python train.py --num_hidden_layers=13 --hidden_size=128 --num_attention_heads=2 --num_key_value_heads=2 --head_dim=64 --intermediate_size=512 --vocab_size=8192 --hidden_act="squared_relu" --norm="layernorm" --norm_place="pre" --norm_eps=1e-06 --positions="rope" --rope_theta=1020.0 --rope_fraction=0.5 --qk_norm=false --attn_scale=0.125 --bias="none" --tie_word_embeddings="early" --parallel_block=false --extras=["some layers without attention", "local attention windows", "paired heads", "exclusive self-attention", "value embeddings", "an embedding shortcut", "learned residual scales", "skips across layers", "capped logits"] --init="normal" --init_std_qkv=0.0276 --init_std_o=0.00541 --init_std_up=0.0276 --init_std_down=0.00541 --optimizer="adamw" --learning_rate=0.00316 --beta1=0.95 --beta2=0.98 --weight_decay=0.054 --lr_head=0.00786 --max_grad_norm=0.5 --warmup_steps=325 --schedule="cos" --final_lr_fraction=0.0 --batch_tokens=16384 --max_seq_len=1024 --doc_mask=true --train_tokens=110200000 --max_steps=6727 --dataset="wikipedia_en"
Each number is 500 + 40 x the weight over the matrix's rms, rounded and kept within 0 to 999. Layers, rows and columns count from 0. Numbers have three digits each.

# layer 5 attention value, 128x128, rms 0.161, rows 109-127, columns 0-127
506477454488488481521483496527503488475463526504509504495505487499509493509488503500494450425497463508500512503471562525458509468488508564482517496495493448515510541502501485519439455481546463501517502520449472542536519483524537482549490524493516498519546509555535503518478488507555493490482518501502536499492459483523489504525495497521515523490516492491502516511528493477491511502504
485497513499519535456510479489469497526479494472500487476535537479437545543526559488585546522493469475557531457537512501491448553536478438534476567491496525440524437491494524432563531512438527580464467496545562478511496512509499482464552485464486489488429479502489530482535499475452600523505532523484467475501556454470562463485462536508470508515455497539528542478537499493460475502512
504514487473528485523482476526518503483502466435504499497436462493351550495543523422448430500474486563550462536395656599511455502422611522549466450587416494493492503513513429556437524484423495489483425517560518500554523490483502520494581490466440573486442532493479575431428560516458466571533370510556533449523499500572476514469424515469599544512538472509505474560421511488532500579449
536424517502521496427499440513533447421519500465519471421465497455545391458494412485469558512476538464451504536507546562504510500489567604573566492576543522463489559490526491516445475485468546475463492498454530557486531506511490480510491442484473442615522515457469564508476529460442490517529499484470456488497455500511545548457455507619546554532514556566488425554534512474631491465599
521517467446483472533556513553476528498551523503443493511471488514504527547551516493479456525524519531505463469482413453489493485483492470448477458499513525543443507551503485520475526501470513451542534507516466489502507494539481490499521447539460553433419499469465508471485538506497550499516498513522501471501523520549465538482512463439514540498515437501499521472480468510464554517466
411471466570495459465468557553463523565544524475504573497480488463412532498513567552574528421520504544501524548484486559496569417484462410440486603456467487564511532475557566517495513517511404470463491540575482492521538500501532512435488517501501591532490531449451468429508560494523527516457478492511495525498479489501530457457496495546508542478468461513495521443475491483457505519419
483526491472497487582596538540486550516562524487473499558451532499452574516557558488485448551509538481509443408487369444505488506510493368435469457460464573486461479558520563436549583518474491438511548530508502447475499492545529448504576506538471540435386486489479451451528561553488590477454472482500468500488519457505449505539510491484540516490502440476524539498476491531490557528440
493496468430510505468481466538491470431523511505461521508480502501478509489567507469479466465523461559530471547439522515490496484456499535480514498548483505501505540471509461550424471528442515463496473512528485511523506470539457444512536433523436573486416477468416600498495517498496485519545469493478525502476517551552536492470473498506524504535497449515528445466469481491513531547468
469545438477504500582513497448659545547586499539505483575426462533462458529449529502515510523451567521464429471449550466485502491441518419475461452520413460619450491551500519569445519507457517460516639485498529499399502500461550506500523512533510597437446508440483468449511607588517545479411375591564464507495434435557473556439510492527506488495540443462494443538423471581457582560509
489479459487448488517480483442494515474498485460474497553528516472515527556443483530547453486493496520504561485508573464467540500496422496443508492484527470496538494524528488548559462488503493539486572487452452530529473528523488486535508511516451570464487486521485541526492451531546450463478501539486518538496499407508552500542457491512418523534484495512495543532572508484461470501515
458483496546429504587498444410498494451553491412485482586476546465391541512474444516531496531445482510544494514464621558540516526450537466489476403510485456504562469489507461538543444485456526476505503522553488571532486541507459522489519526549445571414493560481462532477473499581592357515490419452511577558494489388541511481485448523522506490498511525478483472574477507504534492510484
515490424527472503574525432484507436481497540465456496502512448519521463540514423517462469533460424534478461489513498509460484509498498552514514376482472501494530486515451456520507433520490528521528481496436480596522526434558502479523523479534548482488503509530569477534477456504494486485527548498520560511474544537531463447477544502527473499511498525470515461511456468502508472463555
523479504540536504539514557545528495551469522538551485469521455522517469485483494486485536521469510452469465476526441510497471492509525496537493527484439496527485519499500564423483527494516469462485478488446552502472535481529599531503485529457613372609599512538566409514483551491491618494408488477501475480535469528462415491484532508511548485463535528481498504510477523480501509456517
521432502571493518441500491498524508492548509418481496464493460464496378520480386515491509553435566522466520544535501501481548471513494514530528476532498452533510516460588532520524507496429533483475450485535554586516548510533540559472538444526496547585473513407478521479433519492393509515461461491464478471516492502506538517409443484597514567538487549549456497539503519465586476473553
551502498547477436572487537535417506480416528440516523493592499496491538506532483451486432473501442527488475525517498512470530456513476558494490476455517440576528525481507525529460504485504456458522421539519448590554565477566603601510501487466549450503546525543492468555420491483549522516485516434502522494556531510525413481518515458435539534466480474476486524501543510434426450480435
522493461518468490574491490462508476475478520477492494513523488512532485523475470504478467494464462503488484489483514475460515475487512554496507452496517466541526519500498500501477435480521496473522497512452477578530514484542524500524509512502534482496522500529520472539468498518551464470470524477501543505500503483537465522512507487504509509502504494463494486539516492507505485481513
533427579505514471528464571613402541524392466473524517514608543457520570477532540446472472462525484453539562535511442466521487504552511496494476579479527519444549540472560552373507549467478444468478418549480534488596477545575580523508503542412528375565553493557469491531444502498515540531469546402443479498575543499448493490620446508504539562490452511527483592557580575417479438470439
488524472421496533494481482485537515462567487523463523518506503517441515551520508440488447462483497551540496499422598455476479516455464475465472507553450470523502534526561486547437496521393531485468533486517541484504493494547495483539568450518445617486372481477411604475492582544462539508445417575473513463490502466551553549439441492491506539550509451494516477525490509513469552580451
484479507498503517517540481475571510506521532516515433487459458500534462500461427511457553553429528426494511440510497545513491538501536510565509432497452530462490474514464502446550495498519536507497541471415523491460524508501514476538505525507529417585541512492574489503511522496450504480452505531485477498453475490489477509494479548583503516513542563503494483544467519499600503451605
# layer 5 attention output (transposed), 128x128, rms 0.161, rows 109-127, columns 0-127
504468436502485499463483524446500450486458479506467466451471515503523523520502492512465507456459493523488527463508568511481471503493494530539498487479516492478485504522538472498469482510499465584532437525475493525504519525463528503498511513513512529504550512536530487546502503455547474498484473464493521513498494538530451495546554488468492498471522503529519538516501490501515545501509
498507524507523546551520508515463504530540497440547466519543517516405506496474543498565522511537475454569501443489411487485465496491551494463512537513494534532525441448469561505570525466499524446459555514523504501524493536542479489463512508466522479478422478476501521558481523475481530532513532523492478472538497446472551475462375533550470525506492443516503495512549482476471416514485
497536534500508491461534555474492460503540493548360451471472473511393586505515517526471519544529431526505523532487505519534485468426474611519508468539475531471508596515497553474454455511422507594487486570513437482487509397456500459523513550431495535475561490456555539490476504504447437545507496494531539479486470323514494535520444595519557544524487630492413554470453505457480512494448
491511564448515480419519463478519437501486506483575418409459465535481452429339521492455476503521488517514522596553542536536617487504499443563507466533488466475497479519468528494496464444482477557503544502487502453486548577515579486587480486538483501557520435481470524542450494499451505483529550492555496526461490458444532507535391505522526492509513583519556488559573499477584428485540
497493479443497474522506491543504565525463503535399508523489460486554528571596471477490518503511526509481503460473455488516505516476469596464499481539524525502471509503495487499494485546495540497534533519478497518468458418501478471479528510458445537467518514459504516431551533495436511489496452544431506488521524562553501526460507493470525529525489468500433512489454502519478549527461
449467400579572484506508503541478454551492532536458638478514528466449568484647519419637485479516471521475573539447461507482559438477516534567489524460478464537551492522456444496468557484450446447491466539497538526541502363508509475475546483542501549469453559491548487481599521548514577484499534555463495477509470482555459493400457473488552516546474492499398484497424477493509524508476
491467484502502493626549497558481618527430482514449558545492464471518542570589500468528481523502511456492505368483373418510432530507518586407503478536483541488487470509510522472486544553550574460483517508498497496469430358550447459472583527408410513435437530511526494424531569598448558490478460575389451488518527582556475535469473517490543543554501430434466516492435489511499573517425
498514455424504482436507502490502473527500486546427496493495506539507557521579524477463525498515487500488523551466543535514528495488477585488535507522477505467488497500494516504463448607452492558495544530471494511482537414513509454493516546501467553497534468465503503501536493460445473517513466472449527469475491485526530485490455522518536529516480521497495503532476504475473520547452
458470504546499510513488543493575476516466474546471560509501477465474454583597476515552511546499498496425495424482487498531469504464478547503440422522460472502484589521487511480516508569484546493484557450470550501430476296425547482512542463456481544455478546514506503321535529554446555497413410631515481515459458516518486600433559522519640533558483582481346526525483498530478516521464
530465465472446522494465559426503460504495484511509512526485514476492502544575495496518446484473549482509546466502537510489479518547508507445478509477504463487506448503561467497575507497468477525525500474457514537497520490484507490475514496526496568476553532537472511500550507475580474457460503548462505476508460595549492516482515521500413473519490512478383534492533479499448565528522
511507523508427467486530521413478491503620512555455471541435523479432520515574518519485438581492464473538450526532561542514438473538474476498453438512470448476502520520538529506527486492427502544517465511495498534485556384542475495521495487499453565468558502535468513418535498547593461461482521548518523499494418487538500554490463607514497503541509588439371486472519516470439585478510
504477449501469448489478495487482518480508492510432398493490439520577495541521458573417512485448489499497458473494560515500470517554451471487513450497487519465477544494490542523513464614520489566507463519483469563511541534554520529506511470523473574479563496475513489474459535455510479476487491469471528500465498624461483466571515510509476530492497530514559496538551494485468471482518
471480489604540501549500489526495520471438502468577492444512472481519483449360442520509548484473474528502478453530464458492503493467515457573488493495482519522493563506451514502456523456580518470464437507520516474506468575512527529536506455472532451532453526538543478524410538539498569532507483487530490548504521471450434494535495444470534482439527495544607507521537510508582464464494
496487525490556481460485510501514469516502535525494468452488422491474459466489473450529463529490488526514541608501482516545669500527512442581482474540442434487550538505441514471514510426448507453526517521484549507502516529540554478578505439541478587474513498464481543482443539539431553465525563554486517492470489487467497522475364506504512464543499620502422489523569476500506450489525
513499436537528457514487534443467535471488507484412437487472509447536596478551403452461561483451495545469488480507543506489534492485473552570496497462521528515506587527485473525465494475492497530562377583532479536527501586508500520494534488449496521466600509535488497593443544451537505487543470462483514515570516492560394457538533454442431465434492459544536497458514507513512581487494
521482456507463476486474515441495497477484487504465447484458489480565488535501469527427506499445503523486482460511572498495489500516466485526490462484513486473479544517534496516492478529510479556524428520483500539497520545502512515510507490495491558479551488530491492514476522476542473474487478492496510512494498571520451515550532491462481485476520507517516511512544511505506547512510
519527501523471525551508538475445558477447490480580526477487522465520577427371494431466520478495495512557553506529467455473487494476531522507497577469527512524506477506530491511428533352539490476507389562520472458538467665539463512496500548394535434514495499563504505677408522508584483547564536446491491510575542416535454481549409459478380449439506400510574509484533507516551564472470
494518488453502534457498567460511449541499471555439541484514499511467522558597499478505525497507500496511552470458492497530522511467491605480495494540455502471514514506479532477508464582432532514478574512448525491457518364485512439502526533449480562479494495493482528472534523494428499533469434561435527462477483459539528542435435545509548521528487572494371550519517501481454526590423
483472578533465501503510465505510518468457503484607426462498438530490424486336503572485471495469485492541483465544484479513477514504511402506499449515469491500486493488487543481509488475558518516469517473490484469491509562524518519567486466536492465552470502506500502469441523548495516501463549524529486537461490551430497519529464527521515510490530584480579526536552500482546445471541
# layer 5 MLP up, 512x128, rms 0.147, rows 0-6, columns 0-127
488476509430544506500446495451477505502507447476494474516490507491528573484546465493472471530510454482527455410544539500511446564447568524524481461498483493422455480476511454517454496532580538525513479472527517417491508530519494497509545548527497489480577510560495492612481467466523462507480440457508488523525555524498437458460464543491479469520494416519632497404549497548443526567512
516486494537508505531470469500504503505570458449494474530571555444498475444486491496524506597482503433493526473503493501528487557543501460493440484570558450464543446478510529449548516513560564469481553484491486399487478498540495396517450490589486533444457526524493475499530465497502498453472511513463506415477542486464536499457451484542545558530466437476507495498523451541539417498578
545564481504476473497497422479530511511481437484591599581477601491458479480465513547488418480576617467426460431480499540419487457470458496506550469582499527526499460514533470549511498532537494497514512431526514439398386501448527540448472465607480552499532531571581482483519416542508456445608440523492530544471467554497448507503444478511483501507497428558629468450451489528501482566495
434516420505501461503453535554484496535491516472492572471511527406558542512512566594463514525481487457499438536468525510393436439525465480490453475505522489522529608501489438462387527491502442530495445503428474469565449488510550466507481482506526514593515543518503539431494537498539458514507553526505491488491536538470480529500498512531539549490564507498515542537484460542490547457532
495510478497506498501488498497499494497520502508505527495496510492510507498514484494507498516516501479493492498514497517495492498503494500492489498504508497486490505486473484487500496518479493511489493506487516484483488493516498516477488485509509512513519512513492504506490486493478495533512493496512469493512495511490513498501472517504504494491492494518504514515514511511501486497502
483489445455447515524461540424404499608523456510539507552546516505471560516552495493489447497514461510522513561525517482502520479451475432475494502488585408499543510495497531467522475524440454492522489509494527386527504526460511477523460488533515526463487479512467564518504540537521476483504528530578489513494606521466482465443507429493480407558537532491508441562516513596460472511481
458499451513482497452546472544590488526585479516528541485504532503501510459545496516548446472518474474473411541499471603469462445434478513524450527549518497538514489472529435510541538542520494470545551451514564449417471448473500458523483424594438426524515536557492546460531469566515530454497441520530496574495448547452524583472481487511518534499528508464523442472517439463556476475515
# layer 5 MLP down (transposed), 512x128, rms 0.135, rows 0-5, columns 0-127
431408489534439490475486437551486510525463474525456467477537510472532453473575551463429532557526528493433505504466426503559517517538535495481476445498517481578509544451501499448459543431485475478542526555531441503452511491462500616528527488507503489444415493477527518491526519431550557534521545547590539511494439535478529422448516534547488546455532635433433533563488534504501422514518
490445584531480500530434436478529490545470531534511555426466486482498454522469494511423535566483522440520541476494456533581527540492507419521453491585466518506517446471465548426517420469442513525527462476528573501504451566528461511453580518468512540492505520454521500564575557531451430512491506446507540478512488542545468455497523543492533517524486587495543503471465486509436424525499
480411474596614481543587501500510527540543572488402446474464402489496511472459460511445506556422533479508528465554385520466538478548418467453504515553509513485443519495536564461521562549506483482451531528453549555586562454569482495582504465474449542529397499506518489439547500484476547502595495443522450478466482338515461458510491465490532568538475504503422500524497555443546552549499
537502465532519505486537468576505518573544526454466492422453454565507421528569504485475546436532467492492503497452470446445523560493488483563525505576466518516581454566536570556486447455448555503545521514449422589562521479514439395623439487530476507462418447499499476470535522472486512513489569482502538495513519497519548456402566443473447460475451519539487506496531479487535515435513
513484507496508488502494498497487495495499507504509516486494505501494485487494491501503498519495516513496511498500493499515514491500498508509504499498514487494493498492504508510505503473485492496498489504502501515513528526501512509498508505513496512514504480498512488495492486485494505504517500498503508502509506490505500508511494474502495493507491499511456491517489510509499482492506
584470466419462476523494473539502527542395452443495491565475478495489369485425502500468487480579539560523502494489503526479528520488468554484612535494542465474482454541549473591542466437482579517522515489553521567525524584478474459508495463544479572432550504525544412567436483524492504488506541517533547525482471447533468488441527516481435489466528505486491523516463513505466447528473